Weights of a small transformer language model: MLP 896 GELU, 393M tokens.
Each number is 500 + 25 x the weight over its row's rms, rounded and kept within 0 to 999. Layers, rows and columns count from 0. Numbers have three digits each. The size before them is the row's rms in percent of the matrix's.

# layer 3 MLP up, 896x224, rms 0.122, rows 63-91, columns 0-223
098:522495462468523451458502526496483498504475518501499483463520506491520472506514503527478479509538470518476441472471479506483505474495467509485503506474514459501504526521523498462478468514455504512522490530500477510463460452468565469485512495476518499489433457558509483514509553519524491478529499469461481485501464475486516474523508505465519533498495470486495540475510534507494511547522522494508499446495507503525451519464520497536503448499476535494499505505540530489503535463495513494485540484525507495495527483499504484498543490518521498481509500506456476453483504489499579524483492494529504512518558516526519540492465508493485508509529542491531497507454493509502464509476
124:507511496525487457508451433497518483529473485488516535460490477505491501502480496483472536512556519472515460539477492514500513531495519516465449513525532532488504497486535510505516483549492469487528502521514509493513502457505485477515521502480533500457466512484471476437501515470513470463475534544508478516517506484479503537507480474492493540480543469531488501505478451509581524476483492509509493496532470485538523502537523495500448518505539509539520470515497490512508492511507482505477527517513525515497514505501518499495525489515480468521537551522515502533506534522477463472489486483462507501519515519452480512461554495542442504496503514490537469475514542497473488464511
107:526499505477484553462468521509502502493533468494514488500495507500496461471497526483471487508500475501541458484485536469448467526474500545524502500512515514534497503423493513522473521517488503437507502527495514498499554481486525497521511435510507465526515486465478483521500531534508535480483468509481470475506484508521534453484501522504496498452465479485486477490496496505474520506494484457522482495541523483520529523541517528505517484524476488525518475503518484475454487529535507484495502500451516482491478494505499523493475544441516562532494498535482433507543508510491497509507524525498522460497525458496479512486430471500460496508539551514516502499509509506459528505510
096:562506499490509514471514466483493470495525473472498489556541498492499496486504499469511519490489476506500471469468538503492490500504498517527521474504525499456513537504523481500503480494481466494490501530514539519476492487489476438491498473506495504530474502485497511516526498489499485478499496493506497516539526514519512393516523507541466505495476455526504502453534497486532487475515492447514495495525517476494521501524495548503547511511469475499462487564494464442473543505539518504496452562482503494526485547483488458564512503474506498503478483536494512463497505528511492499538502466516499512497516527486503506524490484521533451500535548515503500479482491461494485445460
090:511550511515499500483514516482480500511466481519506477487495502490482437489469511511489458481481533512566514525510522483465496523495520508472487514493509485505495512488515467525460508528499535494503487483512506517491543549497571559517482516522505503522448494454499515518544489493506510520446520513507487469524478540500523460545543509491507546496499520471509501539496522503474514470460520475480527493517564555478511522552538532506536512514531493464495490495487500463502552472534474469493473488473488505524515488468550526510499510490507519487460511525525497548507516493507547491532484492454498510524488528438494507481488474496456510485517490510536496456492490491510518522488
088:496452507506493509509503509508446486500477524495516544503498458529496523495510477498489453579502485553522500513494513482500515509488510508520447527521528473512499506532498482460537491485485543514485510511482541481481434513544519481497491477514513498488512518480529502504543501476549512481448430471494541493492478504493515482490554501460485463499477475497506461506501552496468526529526491504478494511522531507560496527501495435490475475516511489507477447555546515521465485508458501471471485494490483499529524463497522499505486531502506531540461504531478476470520521491464511491525480492463545495494515488497504488496500541510526512484543486510537493494491513478493482532476
104:502500486520506491505452507490505516482469514481523492526501478535496508479502544539458509504497469496534505503467539483478495484496460520497553508549507431494536525531518545483517454496525501538465477517494487513518514495548509531512468496509536516531516492520465510503539490494523530505477467494489448478516531495502502535495516506454507425520514542531510535479508526516493542454549485501489475506491522461502496487483517529501480485489496445499500495477524477466470513470497525522530497498442526489437488480487539500527469511529465490500495510504497505515522471521478508499529476474488458529514481473520517534508490521435468513476528482483489512482481457460458498493517
083:513542534566499488522485490544515507499477535505490482498487487505512504509479554508507517504487480488519545504489466492519544477532482507487496516544546501523428479459494487501541505498485525476506500482516517546522557488470484518498517477473512462518509506481502550489462523470502539493498499466501493468505538492444553543501493495481485520507535480513474476490523481511454518493494490514519522507494525478477501495496520494536495477542504542492500542481538481520480491502518501489531489510502479505494493461468456487533504513520466468559508486526503502494468529526509502480537483522466512483484504493478462494457489512434475513519531496496427519456543476531511511476532
098:540479518494546507532473493464519503517514515507479532518510477537504505518459459542495436500521524518485519534480453465515486497470506436477521511458488488490538523496474479513478454512489528498510483519533479520500515438523508493507512535547531518510486512509479517498502466536491476508510523495504483484508500499486466466492492524463474472522501505513496531534453513499517545483469502505511478494530550499546505491478496549535483482503496509540526462475489539524519497512486517541512488469510530522517455479518493496525501542481473497515531473465495481513495508502465457510483436527483553480514517508488506423471461510484539509467472477491488496475498485486493526506541
088:459468457505488535493511535477461499453503490477509527484502517512488440527508485475505477486513505484519488453512473530524526490472496506497503512520484470526548524480445506539443508511517570518529475538466519539496453530506505449460470477531478518504506466486493531510509485467471500508500526528468484474501520481486479462472519519523497525485478484525525464484499512497474525509538479495471526480502497471510491500530491505510487521534542490477486429491526473480519511518509478551472570489492465495480532464526510523512481524447502511506464482493511513474515496520526505546490551504490487460463488502506516507508531465530492490497490536503497543485497479489523509529496
085:504507511468477510451476488504513503522423505441561462508509506476492437518526479534509471491502494509480493490490509520500527487523511491486471509494507519463480482489477534503501511510518469530508454513504466483493541522535478472494456532507515497484471527470496495449502509457520502478486549516470520441527500483505534473468492453492510552501499525494464484529504502516487510539505493568476520502487525512464527502543518500507494511533519477473531455530507519496467519536465499473495509527507512512468470500514546494526513507491536505462501480497499525480516504440518515510527460509503454507518516566453522461509486503514483465489484512525492501484487518481494461527521
084:508467531515516516520517484495474486523486510510525484488492527497483474517469503486502478470523495513496475523510462514538532512483482459504515448532519505477514501506493494502517495549536495524495493506502469513479481507517483454532496480429532523487518512505538457473456502465515516488522498504499585507518492501531477520486533500479498480528466551536485469508529465518478473521507527478523516533501566506507536475467481513467507501452526448474437477502477546501471525461491509518529486509509476469516469523477540536487506525505474520549494485511481468476499491491488507507461475467495508502533531532458488472532499506494515464517485519548448516468515505517535485512509
116:489516485493519485498495472492542539486477475525451498515499487483489457469464473544476469466497506490471501473528483510518477498492481496506510462519519485513490489511484552438501486470417471462497484494482453501515532476495518496509565537482568536476504511476509484521498499498540508483541502520502489487530497478503529508517486505512538530502502528487543536538505533519527465507510467519489505516478512477483492481532486524487500470518490528524514517500488463543523488485470543524507538471539513522515462473536516505469487543490488518541528508477515488501532509489467476483524517459507474544461516457479505453485500518498534507505457453539498504490507502450463495504508
101:569472498514510482462530512512474471538483494525535468557538473487503490484513490514526504543473503493495475519475481487500485479469504494482530501483469493513497510559489515526526472479506520507468495506494490550493530490486513488529489511481469507494518442448494501524501516530513519533507455496518466524525484542525502522508490518534504515498450517539544508467493489525502510541480494517477517483485471544458515493475469537490527512479516515455515495543477516494495527449465517500511488498448514505477479508549469514511538490497517491503484488526490517496510488446492531445497479538440520421482476484475510519539520507511464464469526515510500493538517498475489506504528
119:519529472485472488481501473515517502522513464498488482503487511528509492514499504495529444493525532533548458486490472548491518505526505453519463518474505542484492458493500497477550493494471525490533512499470505489513474469480491497482493523477479531540503510496490517502513492541454498523521490457524488532494458504527498468501511494512497510494515526508478448513545472492466503536466493463498544506468534524452507486478533470558493554519522463500483438520549530464471493507476496509533539521532516523502553474475473498535501496469505523547476514537528507480495521488505515519527549547505472501496459521496472503513516475494457475539492473473485494477508527463485516490482
132:486508451476519480514497448475517504489487520505484515488548472549505503519495508498515447465473521502512526528501498520529505521526465494478494541566521554469472489476530524468534484514492504501528546476497481512499454517486505502497490530532512519496504522473490508514514474547468507494511477515535524528445538455506511508495497508529510473512483469512524464517466524485467538512466464506492478435498478484520476467527524491467517535527507485514509476520490498475484448482492485524519484531516522516544517523500492494516493477548513457509470501470464501478462520494521514498519520480497502469472497494504492527525525493480507465494487454520443511490581502483457545520509
088:529508472512467514457550520504479456502528509533508515505510537455508521555489466529470484495518483513485477476486502445485486524500494508490478532495499515490485497531482507533519480462471485497487468484487530517470526476483504507521531499501510471523516501462522533508510504499494497484518463494488512499451496481502484480491546470486516494539475503505546544507537480497501548518531503493481486517512466500529505512508502533479507483551506447485454498560482480517502492512515503495516557462476534492537565530470522568472518490483464513492484478489512480492459468484495471532482507563518477496497483486502444513503498477488488481472490493495487466538481538503552502567516
107:526497496524520487504501501541511510499472547445486573503504465470478464473512451517509501505566475501486507498456475474519489513514474479503481536465471480504489487483493508508486452473499535497531503482531473492461517497550492494493538487521487522500496502464486502524500496530499521498497466521482528492492484531539501498495520493511506479492469514522540466531521538509471486493528524453531506505547467520530510516553503481511503429495464490495522500512465507491503477470523495516547465496468504524531531497481500485508513531512484496550478457482516472483480498513504479533500566520445521481472499509523505541445497524497518453492467542500519496494520500437515483490530
086:536487497532479476496490442512509472511452474493527524532487484500471517500520514483509502483501500506483531489459503524550530523488512499471497486490492518489501514525490523452485517541475527553460479506458509476494465507513512478477510503536503519470497547456499495474529516492475498491519518465495493570475526540493455502466498484462528458494475547473510507502532503470525469499528520473490525453544493533479478500480564523463534514509500504500451488509496526501512468476518495508484489528497516481511502534484462480512506495480463496496496453498528539526539483486504539513449487536451504503476507485565487517488510486480544524470498531465521511535487491472466521528533
092:467567474507520529519466510517500469510484460485471496464511496498472513501510508516522517494499543488491522506514507503524508493477522515463546479501486538491507523493539511449515463429502503493490519503471548504512494535483493501538512447517502527483505471515481481525500478455490527480536513548475465508486499514494462538506519484470522482496500554508520525469479504508556529517502503528516502497499491573493466508497504491478514535501496530532485490513501502511492507462510498524479510513493515513460508481461481519525512470493519464471455482555484515463520450505435520516482542504476445474459457485478509505555531471511510522477488545480459512541501506503505500518515
074:507498502484512503488473461512461482489504521507517497486493500515492518498475471496515473525465492498426495512492509448517499500460486535481552465462486498498493481443525491492506500428562529510483501456499502484474489509498498507520475485494506492498463505484468492526503490481557498522481510518489507557533491525519519501484510493482476492540465498558505482468517478473531548580475490531491525530524478511463509506505502483496527505497524535517532444495490515510523482473495457564489514459481501522530504497492516481455488497513518499501496476468501516488517470478496485503509474501464485491474523499473492499529511448541507473538522527551462535506571478509517492490477
094:451469489523428499457488487514485518505465494550444520486507516525537524454496510461487454496488531528502532506496502526521465524486517489524515530522517513514506481487528546472503458522505489521536546490484459474497475540496481529464518501496501479468465492501480510494451513486488458494490538515474550537514478471524472499471463491499506483531481461491522495452496531488472533511458520498503472481506540467459475526515483484522509498510489494540506442535474484494486525452481569556471464492490542539488527490514501511482516512481486460480492500490461474499525510497498488516500537482456483521482513501518497507506543497502516466508519496524501516492518515505528518531500
098:521481518477490490524461483480526516490495490493472492471429461510495531477472509518481487564511514476489523507428468489527476515517472476511431481507501484502486524462524518521516500552499476488510536481516455521511500479491527512463455501510527504485501469502551547516504497432544514482486540494514519514498491524493527505517529479526479519544491496475514564525490465505557541509487495488516477483484520455539493493484496519510482506452520513487496491478510451491492487465475503515510453489530485549514493485470483550522471518491546503527460499471477477498470489458475468505511532499498506473501493487492483497518509501525472549506540480489483497505523505509515487536525
093:534504510475539500476529464498530520530501542483518501480476502548475494489524479471479511494486524554515496500504521527538478470483489501525495470495554523497506472502468522495529501526518511483509477520471482491498515485520496495517494495452500478499469484536456537476549473478501492541503483490451469557528516484474499500491498472471569497486513504551507489529459460525515511507549519442457492496507527517486463492500508505445459471487496519483508494470490483501510517480540525510495466501493503510521485459514485476503478538497474527496488504527484526542512508502514509465458549514496529486517507479543558495493517485494465485451515507480487456552532500524544480512549
112:475509491537492527498528440519468510486543452515533480461526483517555475497497513496482533472524499479496464512480504463507523471483528539497519507527483502522531523542479481484484503484472511497498486496515472494491468532508482474501513520520507528498456500460488510504481491469524514515500509503512492498485508510549517465531527520556486529523512494467538529465545514495487521520539497510469456519518505464533475531480553530508547496437488468474485511483518499504499475497462478564481504479545489485494482518535471495475525510493469485526472463506480503461472506473543483497500498508444526500522454479456482496492462522473503470503517510496467531477486510493520566492463
092:436528498489481526506513496478527541524536481500467520545509509499472505491477553461554479499514489491528485476511542511528469519515520522502518491488538504521529514499510496527459525505504453535476499449519507478457490500455533489507529493528487415482509531522503475477530491491514514468482448517502496516512507500519521435483466510515551482520489478488468505493536507519551535465454503489535496485490535535510540547480540472511505534504516489478517482501496483517471490474504467513481456505480554500472498451506489516509537495514508557487465521487497461509530504488473511513513469496472523524501457477454466502500489500525489509482516528505492490474505499511506526503507
086:478493479469508486535513496514519465497496482448495522487517505539495502438463473465486533513571524515485470538533515480523500468508475541469497461478456507495524535517456492489484536551478498515467527473513483487498520478472482489496491501516457517504505521496486482473492522456497538530514533499497467480446515519494515480444482494474515499506471500524486553494538481468506509492509470480511484512510487562516499520490475506469469502514511532466463529505527565471511469501499469536480515517505481512547552515514524517522486492505487550511502530491511470504473480453470522548504539482468519527519538478532489521501499505485480490505498521475503520472486481452506471470498
096:499519509541486486465494483466501512503458518528523452489454495510482486459516526497469530502498518453484501471494517500506506477473471451499506511542466498512516506559448459471539455505477483495512492510466505509512445494505499500488522482514535502519531521508516459462519512480500517491498523495494461479486537508466480518495456528520528497512500474494497504481539532523515540520501536458482503460501512500504504544510489508503471513556478488458478539525526496498442434529478514467498489482504535479517485490509496511548546488534477475511515497516508496452528461516481484515441542480507514499489509538557512447525532526492512512487528508481500509503498438504515502512506
093:499486514486499532552544522466481481492511452483493499538511497525520543480494483480506467532500472514486519516487494500525476527517489506442515509568476521515497498541507503491457538486512524517535453521546532474486489454494531470482457523508541508496488496507475465503498494495493487531492499517490498511530510503555518515472527480481476521535480508520486531517480489493514511477489467526492497500493489500514514521478458490489480489491484490512540539524484480490519461485543453525499523511535536522496499525527516457481522449519501508446529459456468536432489514518522513503512513456477498484501547511526499456499472498504473458506463553534488513491535498538523477526467